Each number is 128 + 24 x the weight over its row's rms, rounded and kept within 0 to 255. Layers, rows and columns count from 0. Numbers have three digits each. The size before them is the row's rms in percent of the matrix's.

# q: layer 8 attention query, 64x96, rms 0.135, rows 0-36, columns 0-95
# k: layer 8 attention key, 64x96, rms 0.144, rows 0-36, columns 0-95
# v: layer 8 attention value, 64x96, rms 0.274, rows 0-31, columns 0-95
# o: layer 8 attention output (transposed), 64x96, rms 0.327, rows 0-31, columns 0-95
q0 028:147194133097138158100099095151168126164128087131129159161143151111136109128116161126134130125101157159160135159132156129139154120126149151125124084154116114143146124167093093143105151126137135126103148123166135166163165112100141130162140202146116137161136128143156148128168141109140126128
k0 021:116114162123138125165123146138059190112133113110130152132109131155112133183094046094102106104117147116139108149082150135146118123110119109073125129114159123130088137077108128123112112126130116100130134137113155100104120127129071109118130104144139118109121167115129112127105132138124118106
q1 026:153143121145179133118147154141148129164137150155135121154180139109125132116154161158149125109136166121164144135128135134144156156125149154105110128177129123190141153130174119125136172151153130133171139148123132135153166148150126121175148137156179136102146154180133177146150121155132134115
k1 026:117107128117126122185090104110102123106166103124108148100092127093114114128088110102092086120103138117055092109117084114142125103140105137099107112112166107133124126143105094124115132112117131107136112118114134105123084124120104102114143086098118125114131116068109080103109130086141128122
q2 026:127141147157147107103159108115140140152129130158137161135169112155103156113144114150131127106143152104147173118131098166148103110149110095170162142156117141106131158073132110123149103136147135156156104140106165184105115116106127091073086122168125146130122163128143127140126159176126125149
k2 023:111095122094110085146127161084109090127117145143135127113110120089102099110113122104139147108120099141116080123175142138092110153093179153121060118109115142134138112147140149147133117133062150115109109130160102101158144136083120128143118159135109122127103134108145115138092131132152081128
q3 030:107170104111118127092113152100119112157105116059120105095089118165132117115159100129099095122111097115132118096113121095096084145109107119115118115079125096118089080104137118138106126114117116125103142111089089145104142119107121131092084145100095128123113119101114099106141091138120105110
k3 024:128087129104139119144106132130131183144115139158119098099119081129138134139079119092151174135142118148092122120130154141107158136155114144115102107164146157148134142134087078102103131074107131138090146134183155179156129121117086139114131123124138104138107102169118113148103124104155125116
q4 025:111130147144158149089128111139163142114101126170156107090129106130073090122118102120162112086143102112101116111090104146086118118135125117155106125088108126110136162134111143124122103161124168147114101125121106142111118114073091111119092128113136117142148101095141136104103070186122132138
k4 025:128170123103105130151139145111117103137112125076128153114126125115155094146138123114093094131147169160124111101096119103138112117136086147103141136128138150123083109088108109073118122159124085129138113136126131094124064131137110103102168128115101125112112113142166080164178140098138094116
q5 032:168148095125118135119132166144156138132137116067116112114136139154145131164140112130130120140165148155155154131151120113113132174147112136144121115114134122180087110067200145115119160125142104123111138140118130136144167107146122150175130135099096096141167134141164147134139116141173081120
k5 027:108093122128141123129101060102127138111107100147127118119138156078112117107112181140097097131112125077114144148130111105178120099117130111111153149133099120108127107139104107111098126107145092155111131113093138101120070110130143122100148142154141127129114100090056123096127160137122149107
q6 037:135126098150117108147163189160148086112101154110122143138133114093130131141147095132124130105130110112126137124142118094087100158128136088152131107110166114116105141152154182045133160131121125126120093156130090094136131089154105114114081125121118127137137138156138114094128111181126129122
k6 031:124126113087169113120120108136147126114132144148093125130132138155110170120134120181151152148129137113130175148128123124130174161113152151095069141146151098121115134106128125113192102129154135141160120090139095107159132162144157127155128179139131134124121118155084177103164124158144097132
q7 046:111135073128100145126093135103140133118150131101120134115121157149200119134118088133106132128110161151105121098166118113118123108128129139114125134131135136167120076099136090119124158111149129128088132145152128139137113099162116181143116159133092133099118106200123150146149142089085089119
k7 037:121128137138103158124118130109107114109122100170136124121110129112078124112100123117133105162116113108121161120083156094140149137080076091127146131129100099123125090138093159136081114108178111160117125101087097127091091102097143116119136099145107125165140120066116127108112121152101143142
q8 037:097130156141150175068120091149109146106139116133131128119138149132067111092139142120116116109113093114113152149098144120172142103126141113158129140124093108128133170124090139172104121162125138179153109152109151130111134145098108109110150127103145122129116169114116107137087138107113183079
k8 034:146101117145139085145107075118126161126107131126123156142132101154129142141107158140132143113149159110112052119157113151111100089160165178117143147152139123116148149124137095078130131128078134106108143102151147131153130131136128144134107111133115134080142103164130122120178177092140097127
q9 055:126161149150149116098149162154158116115100125136118124130128111113041157124162111143130123118143073086135153132105141131114141173130142105125108125086129114111114140146165172110141139149133113145144095152096085117127137156100112091133104107114153137137127162073117118124137095178105136121
k9 042:154092107099156087121133126101137157136134134113112116114130107165117163131121088185150147116175113111143134127157107147147142160132151151131080139133179129106139146127149122110192102121111137124132125110138066108155137150121155112123121123151153143132101142183102147118155104171167111130
q10 039:158114129102109159172128132126152106149145108159129159143115105119199139161105131106125129147146139138140118131119113131089159164130101126144117109172188134145172114159124153103128146116160109104087107118144114131104103086123160130132137072150127140125166070127119141125141115126152128169
k10 043:099148102171098159172112189118128099126135170155145116129091135079160124129140109084109131119107123166093156120099150090134152124078129123124182111148101122131126130121124140133099125132149128140131132178127114152112123108158128149127154131106143161165113110081140118132128102129084156147
q11 061:125128115125101104159098095132107147146155127126147133114139165144184122132113155118108127119111176174126130097156122134170122094127123150110127128179115146131119107128101082155127126105124179120125172115156169140136109099152147160093136160171095121103138106176153154123130158093144135153
k11 048:117152143145148171162113161147129128157137143151141132143129097077141103119137179081122127125093184144120101164113132119094141097137129148123191116117127127153152126131111124126067127172148121143137148172109184146100130091117121137146147100118156131134145093100153112116124152107114134142
q12 071:118152153147135116087155156133140123132133133116137153143107132146047161123143115163117140131136090094152178118127148124144126176125143101132121154078129117127115127124169170107165153133139105178157092128094099124134171169120136132153127139109133121170105158102123129125145100170127136110
k12 044:164125126126087100078134140127118116166137122150102128100150123141134150142136067169131112127168086119133165115105124138101094164137129127136092092122155138140113114159129105128157130105152111110116148117135077129154127123126161106087098102131112112147127170142112192143126093154126101086
q13 044:104104145141170132166111134130175119137118115202136151132100103137094172116127121110122163179180133109144123086117141172115151158126117106125130109157173109171146131140159109131136158137151107116116142128090140175126137124138120090122115105122135125133162089131125123111126119136118120186
k13 055:110138152120135129109169137107136109151138124057159127128096154045112124131128112123126139130110110142181146127117120080164161127087158112125142147105085130122106156099123182117127128130129133163152106123129130108109151140124103161139141166124124148153109120106153120143160106124156182132
q14 067:105085112088146126119116133099156092151148112156139175134130157142146108117107102088142162163143164170120092129120163161098133096126136154124142094167166112174139139126118085124118120140120109138137141159149131161121168136137114123126146131148121151118132069164133123160149153084123090146
k14 065:115139099142187120171145120114123153128114133112157102140103117137138131111148180086113134124128148147136073129151131125150170117160154158118166177143118131115103173085122154099110117146132135123129128159128152146100103133130106144153167129082138165097120085103155096110127106117122154170
q15 060:129144139099103126073155125142093157124140144062124141144164159119087118138136123151101144135113121131132153143133144075133101151152159084148134154095098129101090118094142107118098132135111118155151119098116121132128141160124142175133169154110130128149137179128139118117134098121119140055
k15 063:147104115133163145159153104120179135133131119092169165152138129159153159111101115162123125148176132136159134135162109146133143131137176121129136184103153139104090155087133143127134094116116144151140125138131112129132152144100122142171090132107147190159130167137131123134148089143167144159
q16 080:110122136131132123150107107081123109134169121135112145151128121140130174164119135025154149146114124152142109106114124171117129152117134137117106101133149112164113080084184118127189138145150124117113127116112140149149152107143135134153092154143109094139115102136134094130131138085132137120
k16 085:102127153140184145145146130095123139113128131068159116103109123082104157081152123101117123096118157149157136111143125127118172122125120102120155154117129119083092164080121165120093119135145129116176124127120117132105111120111108127136123158097113143084116082078134108103147117095112142151
q17 088:149158084146112157097120137108113152120141155114121114131127128130178127182152120157135080119109116124111176156172078130171125124133150148109139146099112134135108074083139147152123116139172146082161127130139117136133141114178147165138106161162136107100101151134131153123152118114132111140
k17 070:148099126134089151108132119076131154094161135174117145128140120140104104123183080134139154095126131113123173138139128117125140131098101151134110143170128123091151141126174109103162100103142108100124117143172116141143095142146132115082186111144136084122136091124123134142132112148101089151
q18 107:153146124146095165131152113150105156125089127136137101115142125093170109134130153191114073084105124100114145138138085089160116113117125124126133160135093149086126130141082132130086116086136157092135136112154129110113064107115131145090132108138120141119144155113119154122133108161149151138
k18 098:122114121137188137166155120137140131144111117076180123149151125141153155095108160108114128124135151116162127113165126160132147122150148119112141174105135127095075147089110171103100130126106131153160134134113128120103140129090110133152086125084134173093108114136136101112116098092149158151
q19 084:141166136151119133147145095139126123128089088117139083129104118138147161149151150148132098082099080089145149130138102143174136157120109092116099185080108152106123147148128163149162101111126134127127102098134108090132101123140123133138139105118115108150114160098138131105125110194160130119
k19 124:144126115122067129103105130143132120138129127157132151140160127169151092162113117146125123118147098099126144119110139114124085132121099126133098079124111122146167072166156081125147151100107124136084139118158139114144133135129150110085118090172157089141147188152098135145124129161133098110
q20 144:136106131118119111132128149166136128138128140115124127104139140119123103071138101163094163128166157151135104145117165112115137098120117111158146132165129132110128186180120109126092104118076101184118125166138104099129122168103114100115174094075130165128158132148116137140122157132122096126
k20 136:120144067115121112154122113110133152144112116178138122166126148175131075142163159088114150135128104109124096155142126100147124119129128149129117135146082138141118128092160113082135138100112104146072118166139157132128110158159118132128184111112164122135134119122133135138078089159118129164
q21 117:133136146115120091137143115127097130096149141104117152132184127119101128131092128091134174116118158165143106117100139127096121188114149107127109131161119119115111108129138101078118152123127135145102133069115125147156111121106159152142139137090128137177148153149142096103141141127113195077
k21 142:131143112136139094144138126147124129157115143126102112127112118150178135131080161123107087160188098154126087116096136127127104133156142098111149109107145130173118109107105089150131128109120137159129139135091125125120112125126141124158086105107128182161126219136112139120104135133170134110
q22 158:138111165141143127122130139166116138135157176110144147146119131107130146095114132106132154205124119120113134121105143064106124124131139156134130141096118147096161139092168152129163147141131142129099092160089184161143153133084141123084118151160102121117153135113101120142081135124147108111
k22 138:120073098161100165150114136151137122154087139124159099174151121118161112164104117125129120109140167068118155093109142137151162130144133165147101167126093099115103119122142133123127172132102144145127124110144137113123160133086175084130137100118159136120107114138118101138149094088108113116
q23 138:157176113130132128147130155150139133136139118074148119108110075136141151131145080089131116131137172165125122132100147116137104127120158093136105134161126116118140116112170135137182096090130122169123093118111128123174160164149107095125096096127114082089139117119114167113119168117103120136
k23 149:128145144119108140145110135108131150177118132148118071177142157154153131125104140133164123148125123127129124152117107134104050113124106093113086136112153125159115149145142135136092176094113127141138080119088104141148103157144162143092098148126136127101130124160156148120136163070147135133
q24 148:145150108160128173141172131169125134134152077132121135109121121171107155124105112152155186131154117108119115157102119108161096106078174114106128126126118154081132132098143111137122154137140132102111142147142149152084129115138158107132162130119085129118154130102148117127143173157096172101
k24 143:092122149117137115123145137098142143130151156136140138141088101122157118127126159130112145155144146147151170158141126129164095134150123150120085088079074103105144167104158143105110119103176168134122159115155110108081089126117089115134135102126126143130160141120154136112176177151108115112
q25 155:166161130054097131152137157100114169108163141144105131141109128137084118161103121127127095123109137087119144107122194105115135147144162132143129106104115123124110130114133117149118116147101117172175164135124172127147103137103081140148106146119146126093154096130137120140087168124113130140
k25 140:138132142147181158138157148106114120114158120086122143156148147135141129134110135143098175150133092136093143090114143131135113138097130155106144124129128119145088124144117131115133129171126117148102106097183105134121092149112097128144115076142153101059155158104158105127109109130185119165
q26 142:145131126135113155125134148109108126119110078158094118130148155112132101111125110134119111161134142111145137078154134115084122133161146088106111086103090149141087100147149153124149095162121126111098122105151186161097147153162135107115140131126085193130108134120107123125172162138130117163
k26 150:101125112132124126144150193120125114082152057139095160154133093109092151142109156147157118155098135144149133123124112158132121112171130136132136153134119131125133134157169107136113125122115158155105115129126127130148143080127121121107155176076130139090128135119064168121108094108161132124
q27 148:081126107168128138175134125155158163090162122144152139137147137127107121158125114126115077153112087145143092154152109140104123179103120152130152128138121103107114141124104158162173166127116088132129133118108135125096123129117153143079134156112161129126140136121180130142142159147115065101
k27 152:116111086152155143086113150135144112149070124148077172090103171115138127125101139109120129105122150140168135103130127118116097129123151113143137161130122142088110119153172154158162108105142116131122172126121129146132102135098134136137134121140183119092131097160174079134081140134132141102
q28 151:120127144144100122117108115140166146142150143112115157126130117138104133134136154100194150140163159143140134088172146093155105105108137140126097143102154142137149114132115156169100172145108050124144140110151105108131119082134090108135134122125148177134120160080117135166096107117122140137
k28 152:143126137095128154079082138132131109097122139085147116104151052170109120165091165095076151127116153107132156115121110136135140113132143126136128131140142085110101139154147142125146143100112074102133123157135147106111089133136157157109115139147090171138129139132155143089097114119143123138
q29 143:165077117174142110119118168144143121126152159133106106143120148156111128129156149137127150109110125102140104177109108158129173143137102077079123148081154129131145093145114120141114158155117137113130137171192129127104144139121150173159143147095137134106143106125133126100132176133164131112
k29 154:128117146154122103108123129143145129118118154144096105166132127138123133178140148166118145181087158136080138106106118195143098129128157092132090129172151112099124114123100123159113107156111126141096132139119176098133144126101148154148098117134103132120125111145141148201110098146145108107
q30 146:123131131075132154124117152104155149137135120178169145088098121158136118117112159116130129131124113120157111125126099146123154097139152095116154121137120132110140169140090099115100128200120091134099131126141116125124092121123176104159104149127133048106113159138141137149177105124103121108
k30 158:141099151103152162112118156122091100124159132173113069165133143127124166079093120099108114149105171165108106130141132113141129115118132099148120170131138140126101123124106112143173172144110120106122155100118132088140146106120114129109103073106154117137092124133150172105175115131146141128
q31 149:086183139133135150124121079146138141115144123107070114167127140169118141123108088159125102142103122156138122079135129117133155161101112098143131136129091122136138176139156146095108125113109145107145160203160107132117137102147185134136132067130122114115103115137121130121127128118139127107
k31 156:145127131140132128145065113165091082118116129138130141110141103117098138170119156157129113168104119139144150144144102084136096116139125072113113145146110137206109169102128092110160128144150105145136156125164088142135139122068129126124111123104115125137118115124121092097113132112118098153
v0 132:132095138117103136109151114144137099115135133151126117130134086133155154133176109128139148107112144189090129109138107074126108104162132123090141136113115147128114117129120167139086122120054122149128149117145100129181125156149181077174140132133121142106155123130128132119118159175141161135
o0 130:120136134144098142096153088157104145130123133126139144116130145155134157089113150176050146103115124138179168115138187126135144120076130132141140138142103133104145165122115100093153125119162120094147128119120142128078149120100088132118098109124115144142094105119144148151121092105098153132
v1 129:120160142090118127098115125153133094133147115139117120127137103142154094127088113112159149161124148116125131115156143138131145163121147120126159105142104131119160145095163101138124141112155155131148121137128121105198128135141159110148101126118128142074097119076160071185168079132124167118
o1 130:154107109165122115141112163106186173165126133081115104052136121116097083103137142141101135130150133145166156159164113163128141135100108132158109113146144137128104115140146132124124089105148152108121137119133123130105120103108110117121168162150155106147116136172112134067103129137113126148
v2 131:143132124122099118124141106126127152115120137117153089146151112118076104095133120124146150160121176116115076119086090157143091157101155087114170146092101189127126126177119138098141155127170143145163141091128128130129135123147135132118132136104135137130158114177137101132080090138120109135
o2 130:116127161121125148117101142102135129078114136146107102138119119160174105149170063133138099099160128125123148131135133111119135136103095082124159110128169083097153119108115111109126144162111113087150127140150102142137160081112112127140169121138147156171128129124174115116137137182107166132
v3 129:151110153131138112127131143100150129109144135124135135155164110127104104163138089141120145113099111156154062157144126098137144172130138149167127083110119156137096141113131117165160142074096166176120152102119125148123096161091118175146154092130112124106140161150107136122163101106114124122
o3 128:073162113145160111101158100155160138137115118128156125121113094111115141055156122149135116124158154132116127124103088146096110112109130158115151124139147117160145107138144135110082169141122134123144122092114108110111141060157098105074114145124155131139166145139144129133166139092121152123
v4 127:137100137117065121129124122127129105120162134114088136110119187179135142126107115131144144139105142130131143129128142145114167086156128104156123083160145121146125122143166120096134137119096117112140135060107153117093121175118128161124139140080125147130155105100123078159136161119135117179
o4 129:130102131131154144133194137100117116106145101133144161123145096078097127088123141111090165101164091150087129164149132144101118120112161131139140150087155167090121136142095125111102137155113177150100141160145127108187123111102134111142131099128134123113104128158141149139109134131171137113
v5 133:153097105084122113159082170140139125105141119116106134159083111129118106123197159117149122092160163109127117140127138107156119133140169141124146111143127165123139151117128136123115084149111156113128106094112142143142124141104089108096089102183116126152127150120164115147096111075152132107
o5 129:106133125147115141110148121097107150146089120138174133106147178138165173137127137104093082125100073116147121125116114136104123128115125137104112135119125103157075126135114118118071175118124106100137186134112107136137094119163151138140151137134142132135122117111084162060154127146113151122
v6 124:151115126139148129136150118154115127109100144134185121156103108152146071127091115151099136139062107132141127117148124110117103108147159143137129102167139166108125097133138113133124127116149127142192104130096118154131131121135089071139139191123141129136114090098138155099123156175147102126
o6 127:133118108119116155157134152132099112126188123117129107172144166135131146098107150126098089165162145159158158118107111131125157159139095155152123136107132125168141123135085149119116124149110143102111111084150121089077130103102175168140135107146082105124121157154155108159122117104126158116
v7 129:166102150139175152112124122121121099145134171152138130119125094158132117149142125124172133179188106104138107093148150149145133057104106103122148122109121151161123096100128098147113145085121157106144092098130137121095120093127101175137172131136145115101121120134116126125110119129109141089
o7 125:068154089132109110144099122150162105129105143159091170108131175087130110111153111121120123079116151137149154126146107131098126148096128119106119123124145127144105108162140132132201153171113109149097112149135127091149134136145142142149126171120071131141128129093141132095121158116124105160
v8 133:074101157096136147148131116170121128119103123184149135077132128145152168180147131145143132171111126133119124137099139094121160163105122148140196198119137116125105119154143118102104149121111165116126127132111126130123105161132099118132081113149109111117137114108135142117141123117136084094
o8 133:122164124142131116098210125138136145178137129080125176146133143155141084115123134151141113108125117134130095122081137150141129127143083133156083080143147100095143091108121121124130138109135109163142117148142133112127126170160141144091177131109127149121127138115122128132103163098179145116
v9 129:109136136164106127118093113120119119137175127157139111157103128101112140145142131115080136113094099116128148106155100142072151110117102113126131140162168135106131138106117137135092149111153126165140146072165142128123121153185086095125142125148162141167157153143135104086120109111162139080
o9 129:114114156141142140094126136157090134073103143134114165105152109186093138107127136127138134144161122109137134132090098131110170129104132119129122131126128103162076138104121137160133074141144144108131116113097096126136151152076156104122114095068116125106137121114119192127134123162116129165
v10 131:117124129166104127144144177138103097120097138147111128117145139198120114129133083136116124109108157127118111106102116139151166139121121142077087133101129157166154133116119129104113097105158119092157158160147147100117104155124118114117111162096134073136121158117159146111131091097172159099
o10 130:123145154109116101138122119110117103171153134137109082120121103117148142124094109108117166144098127158156099107143151140119115109135127136120107145157137085106116098135128143142103131109127123134118114116133042123148128148120139160094123063177095154129131094147164203116135132127101121152
v11 130:060128106148111109091131111079106106109142132112130111101156107097183134104124172152122172166121118136143147132145106123129129124151120149122093164142119157137144071146133101128158126142114116113172122134094156151129139172108095128108120122128139112126172146135124132144133112092091180158
o11 131:170133137142155109126150113172100107100125112129112113144118159071083112142159155095132141137128169096134110117108170156176124147090148145170103168166139085105147137125157145093075130159145108133109144122154127122142123126123142098128146138133138122147108121111140111130101129185139104159
v12 126:181140062129144130129115093112142139137188150152127105114094155126112079158146136170117149127115132146132138117098130157112136154164117127164122161082088140115100110181119125133107119080114117119167109141138119140165127095119109132110112125113087106135124125099130116111166136136141168156
o12 125:094120137120149079163127189126080096140148131143114115114131126135083144084095149132097073118122143110123106099154102115161113136093104131100133127131125113102136134107145134105141152175106142113129129096118165137100151140136169127135113076151182155119159136141133140090125141122144117089
v13 130:150174131150134149109129171113103155184089108124118169151151138088099113145127139088110158162114164134089130107139145175120139121160121118133128142149141125137158156115129124100135105071096182109121115128111093129134136146114125144160102126145140095149133152135117107096152143151087083119
o13 133:121133118083168094137112083133101136110178131110143102119096117167150107101135102073140125097122100137191111148142115137144137129116111147135122121062126152163119113124137132155120159136108137144129152137112152159136157125114085159152136104112159109146139138085148143129111131112171120184
v14 134:083123142119115118086093107124132117129100099105117082133122106142111124129180090099122135157172109142165111156109174139145124117133119151142157120139103151147063107134151156102104103126138158130162140126169139101136143121104138140101103142105172094145163127119117130146142167160177118135
o14 132:115139124136138147170117132116150130119114150138166154137135125115138108103083108172119083136132158163127126129168120120127131128107150131132111119140168160104148129122064100147070139111142100116108112105114144125164104136140117096155167082122113193117121109079168119131127086132101128162
v15 128:125141151114139130134103134138168166134158139132133160117129144112106129137106103126172149101134135210129150130134147163117102139139132140113108149157079131115103092119086131064126181146091102115143128148111148159108077124117126106108158157120140121174093132099127097124124106110133110111
o15 131:129135112125072086152149111150144107112117113084109128166134156162131082118151141140100176133100075109113118140100132082134127113116123160114132105093124113140156121108117145133108116152157193138110097125137135102152131125147127123167150120152152143151184152119124157112130133151086123087
v16 118:113092141095131100176110145140202126102140111140124121121135148101137127147134118143062114135157164093113103141135120143131129095090118111137138086121095116135128141140140132112170121169145126111130115132132094191151136170114121140154164190117147123108137140133149140120146102132150149087
o16 114:158159123144133101119133179109139122171087160153143138121166129128145128085124128104187148121102100125142152140154114157125140138160077113099143148104101090131146174097115164105105096116111075142124123128104116079171135098124147153120138123133123124157115132155118100117140146115084121130
v17 130:135083091139098164145123134124103163157140114138122159117129058125107127133108124136069109167140102154128117128170166122094132161097098116101118149126110122100099130072118133133126099162131162099151108134128128104127121136124153146064134143148106124136146143156141119148116150150109178130
o17 128:138144166120158144160132144117161120109133138091124103119135162088103167100136155122119101151104131148131159132079169131121124098153131137117136120121093108137163130110120119137177138113107091091084160108124158149170183163116092122151112126136126171123149102124132148085104139145147093156
v18 116:143112106140092126132179099106158146176120110128143096117142105171109112180104134133103079106115120179147142117106160151152147114106178130132142163119133135116181147124129128131152124151109080135160110076117092099123111110119112117142097125115155099130131114089117156126113152128098138112
o18 121:081154147101093172107099150132155099112122088147115137127122113112125133131110129144102160109124158101107121127165105138148081109161153130173109108135096125187138119076152179144106115124120135117109141142163159172129132125121120148156148095138102132125104140170148137158109169125116148156
v19 128:158148096115131113158143162102114121114102117166173099094150133123103147128130133136121163121118154108145129145093126129112082087140120164139111137144158080146144094078119167151138146128134155112149147122161117155166089167123141132114126091092126146116095137094087107163138144175136127106
o19 127:144119179134131133112132093152070141144126173133123132168123123107125069162102152119140141169136129157107121153137129143125138126105122112123146118126105157129121121091132129148104163108108099168131121095121165124135137102156111135158115140132130106162149109214160145078130138081111132113
v20 117:116121180100109128112171142112115123107155166129144166135134120121154109145141122133144127096140140106115104173178165160140116106129078117111135181135082130157130111129085124151158100123170135122096128116090098132142125153118147136129091132094146176120111108106141147104070122150134126154
o20 121:155128111128134124100093157150157144106132109128134127118129163148120113147167106098088136112093095164103190096174125128105186168119132137110075134088122132102122129110111156114111148108149084133154111138178126130121167118158102133100115118150135129145124126141152134151103135135131091083
v21 127:149086145097113108126115124092110079158133128136134154122107134172137164126104141143114146148145173112129116138117161140090128165148148145146143128146160131140103156084071144123099170105130105181112130140122114163122193122106132122120149145123111102089159117113134112122128098158108146083
o21 126:089151130179135185111132143112125152146172110100160122176140099113091138127142112129113102147106095132132130137111139112151093119122138133113128190086108144125117143120126132119168097141139113130107061123091075120119109133120130149148132107124168126163109150128150122073154147114137118158
v22 134:148107093145133180151129075092120098126136132120119103140112102121152128147116139149154161086153163163121129144134121143114092158120121107169172110141125114138118148142138150116183125126133127121087133133141151106114135180126100118134074164131136098141115134107054144156093138123112147105
o22 132:103135142113144114098087173164117119177133110112156144108168145105141111129138151076107117152168092086142148149144158116146106108129112106100145118113091121149128123132116109147096134123180175125140114144127147151106132132177155113119151140090135150093111103136190116151128155152099119135
v23 126:118100146114109127136199110121104126115131127178130108116131145153062122143140165076085145115136136132134121103173126092100115156139149139100114127090142093146121135139130095146110125112139130120140127137160109171130146119095151153136098167142176131152111116130120123190160127099110121149
o23 125:148084134129161140116105200194137114170152104105151123129119142137153175129102103141131151129108147104118129097112151151111127124071098118121082134162127153119127141123153120129161132130088136149088122100121136122189109109128088110140097100101144127139128119139144122145126126123153174134
v24 136:104110071110082137111118091122151138131121135095126125126151128109114146105160184119171150123111138126094148090156164110113106117122123123119129111174115108129136156164124146164146134106157158124128103129108145140111119105101119164148165115085114089122091185110145150115124163153177138128
o24 138:145114129110117137104187137161141117156129132136140133103127138098142129147095056125102120120133153131156137158114127123151167137130135144095174126103125137142084161086135135106118114180110117131134115128124125155133135168145134090162180138168152115112141117128119101153132062093114083128
v25 135:125088121128123128145140120131094126146112134109152122114116144131094087085143115110172090130142145154112190156129096133148186141149156099071152087139140114128128113125146113142149161117097130154114091113180142157140093110116100119097095126096105127126165145150170113116129119151115126102
o25 132:129132093066112142081177137136133122099093099155110065118135095108139112151130120153120146124124074121129141162135137141132084119128084118138112172175152118126139130180101118135132108163082133086131128106123157120106123144136153135142149136095123133143133104115110154114146135090158130146
v26 121:092099145133120145121128110116143149163086163155141162142147141157137085078131136138116142140111143145137121104080160109121116142136130124139108116122153116143091136115190137125125096171138090142093131097137101150148115094179089148090117161147098142150084123108085115106130097120133142109
o26 126:105175074126117129116075134154107136119116170101126129111103109117136142186106152128164098078107115129153092147092097134134133117124093131157138110120138144125124135117093113078162125096149136103107120127146137114148117127120175117132136150137173146131151099192151151167129150136110132135
v27 133:116113157149083176109158133141172106108135076129132098153060133123133103100123176157125166162167112134146121154118131131074152126105133110138125124119109145139153135121126174124144095132102125098126137125142134156145098110129145145170124142146146115135106139135132148101110113108086064129
o27 126:096098131113145108081125092139105125143120178090124168095171149136172121120117105116111096102094135098142141110163145135170133098144175137137124134142137133135146151146107100138109146135079144145130086130157132100106124122092121137137144109092131124169130127155103085118101153182136161132
v28 134:136121118121118136101133094162132120175121153095113140139067156132103117126153144108111092149103165117172107124123122135124117144135125162160134121142117166095133113128116082142121171159141154106121129138160095122094092208141144122110132122096114130107105151084087158128102125111142114164
o28 131:125157107099140145160149119149106154095163076131110142069155118129130130152129146122122110136153141135103143125138131131118113116130144122091103118111166112146119150095092138145177120110137138156163165103121126109114102138144084110119141081185122120141112120186145085126182140167143116110
v29 121:140114094106160154149139119112119099117129145124126129068092119145111107112120097117109159128074095112164121138139172146178133098126118099103108149091144106154108148149128113109112134135151171133135118103099199156135140130122181084118124103146151132113118135161113148125112145130140077122
o29 129:114108158131125117125126175129137129098168134145118136183169129112093115116129155117145151123098160142116137142092111130159156130114147125112098102159161129131092134143090083128137131131093149098117154164152084142131170111170109143155126143111122116096060136134137143110158090086101138111
v30 122:102161159157129156165162084117149102121139119161148128114138121128120070117160106163119112167087140163150109128157156129121116078148151153119103103129150142082149143124155135136142135143112121120097116116113122155117143129119166166154106070115110135145174125153140113104112108100157170117
o30 132:133097077129106090095108145120111128087147154113097124140151102097131169111146101150111172125143148150072147098130129131150146097115136134123139109132135077134156107123105140139139190135138111105137116151095149135159094137130157148124125152134151112149061121142118165143145124114121121183
v31 132:106122155101109067140096184167154138154109135128112120182127124115136104105116115126148154120103102161138144119143101153137125089111158127145188155084148076137111117124113114143148134113150123102125135123148127146112121143122159105154152103141078082119140124123108144142116134128078155168
o31 131:120128081128109139114153095135155098094135146110145137129179119114144146121160135107154117142183151139161107132150134101125134121111104113118117118119094179136132106154142130092100079155093104148105142124130129207147145146136080139088094138144148151147129115132120128128119168150099136082
q32 085:122145107105126130113126110152132150164101106136108119094155129140148113140148184173145158135058127147123138154133134120141147151067128131147102152113151102126174139122068142101150159128147140129119144088157184131129145166173112149132129145113129144092105125148126139157171148119123139111
k32 073:149112144126157109141118142121140177153143121149139146125131151102127152108117150067084117150153112151153137105123118129119127108088153158081120130130151102144155134113159123131100174167126126117107141115092111143128125105098169117140184156163121099148176091076113127119101104107144133168
q33 093:133142100096097145137141088179144124129144092152140164112148135143142098080138145140155153135096143139151122164144088162151147128103124109125107117077185093112122109106051133128119090123125126143123167137155129139149128123153108140100143100124114133099128137155138110131112167080138119119
k33 089:072150132151157151102148140116188104137117171187110122119159081107093128108134141160106081109125144125097127136094130134145129117164125138087166114137094163134141133161122108119143121122102147114126079119128141138133128156158096122126133122063127127157113127108157137129130133081101136132
q34 089:125133146158149134089114117161124135107144168168129110108140138119127149153147129070138146104121130150182134109076129125141159163164144176088121104162129151189107150139130139135128136184091133145136116118147146112092162169155131117144148115124139084115130103111130149132111152108106104114
k34 080:158130151097123101164107127092149150157111140107114125186114142107089137134155120161107129108142119118158120122126120105091167132124173108137130093119148119102160160101142117091127147108120114104109154108134133147146197116065132119138104136165154160076142134094138142155106126145110138107
q35 078:142113163172135091128132122104141116155118114117150090138083137128110162138089143148148134144112094120130084132123137125208117114122091126191112128190109092124128141121146153170107137131107142108118161113131169138111090113122124105118138125144127131136136131156130083137094141162147160153
k35 074:136176093132141112118082157140139098114146166152117133101128133100139126161133107096151153147139142153107123154107150146105170149137124115109124142084143133156144106142148102145131117181107132107160120163105126054121123164100130118100132166090132122115130084154103104090117148152105093141
q36 101:100113117105151140100143102151194054097101124134109166135124126110110109109106105121149115118143097098105128163109134125109093116121152093140095125128137103121129134126109141079110127124106139131167106158138130131167113136113107131107108160114164138119172165145110149096160065148133146142
k36 086:101101119109138117098157130196074173098170125097104083077120122146129128134098138132142137117085112141116128123152130146114091093158115143154140117149130140161135131150137189141134130096132145110128128119104123164108169100126115139114113147147146129098123140166123112118145106136098085171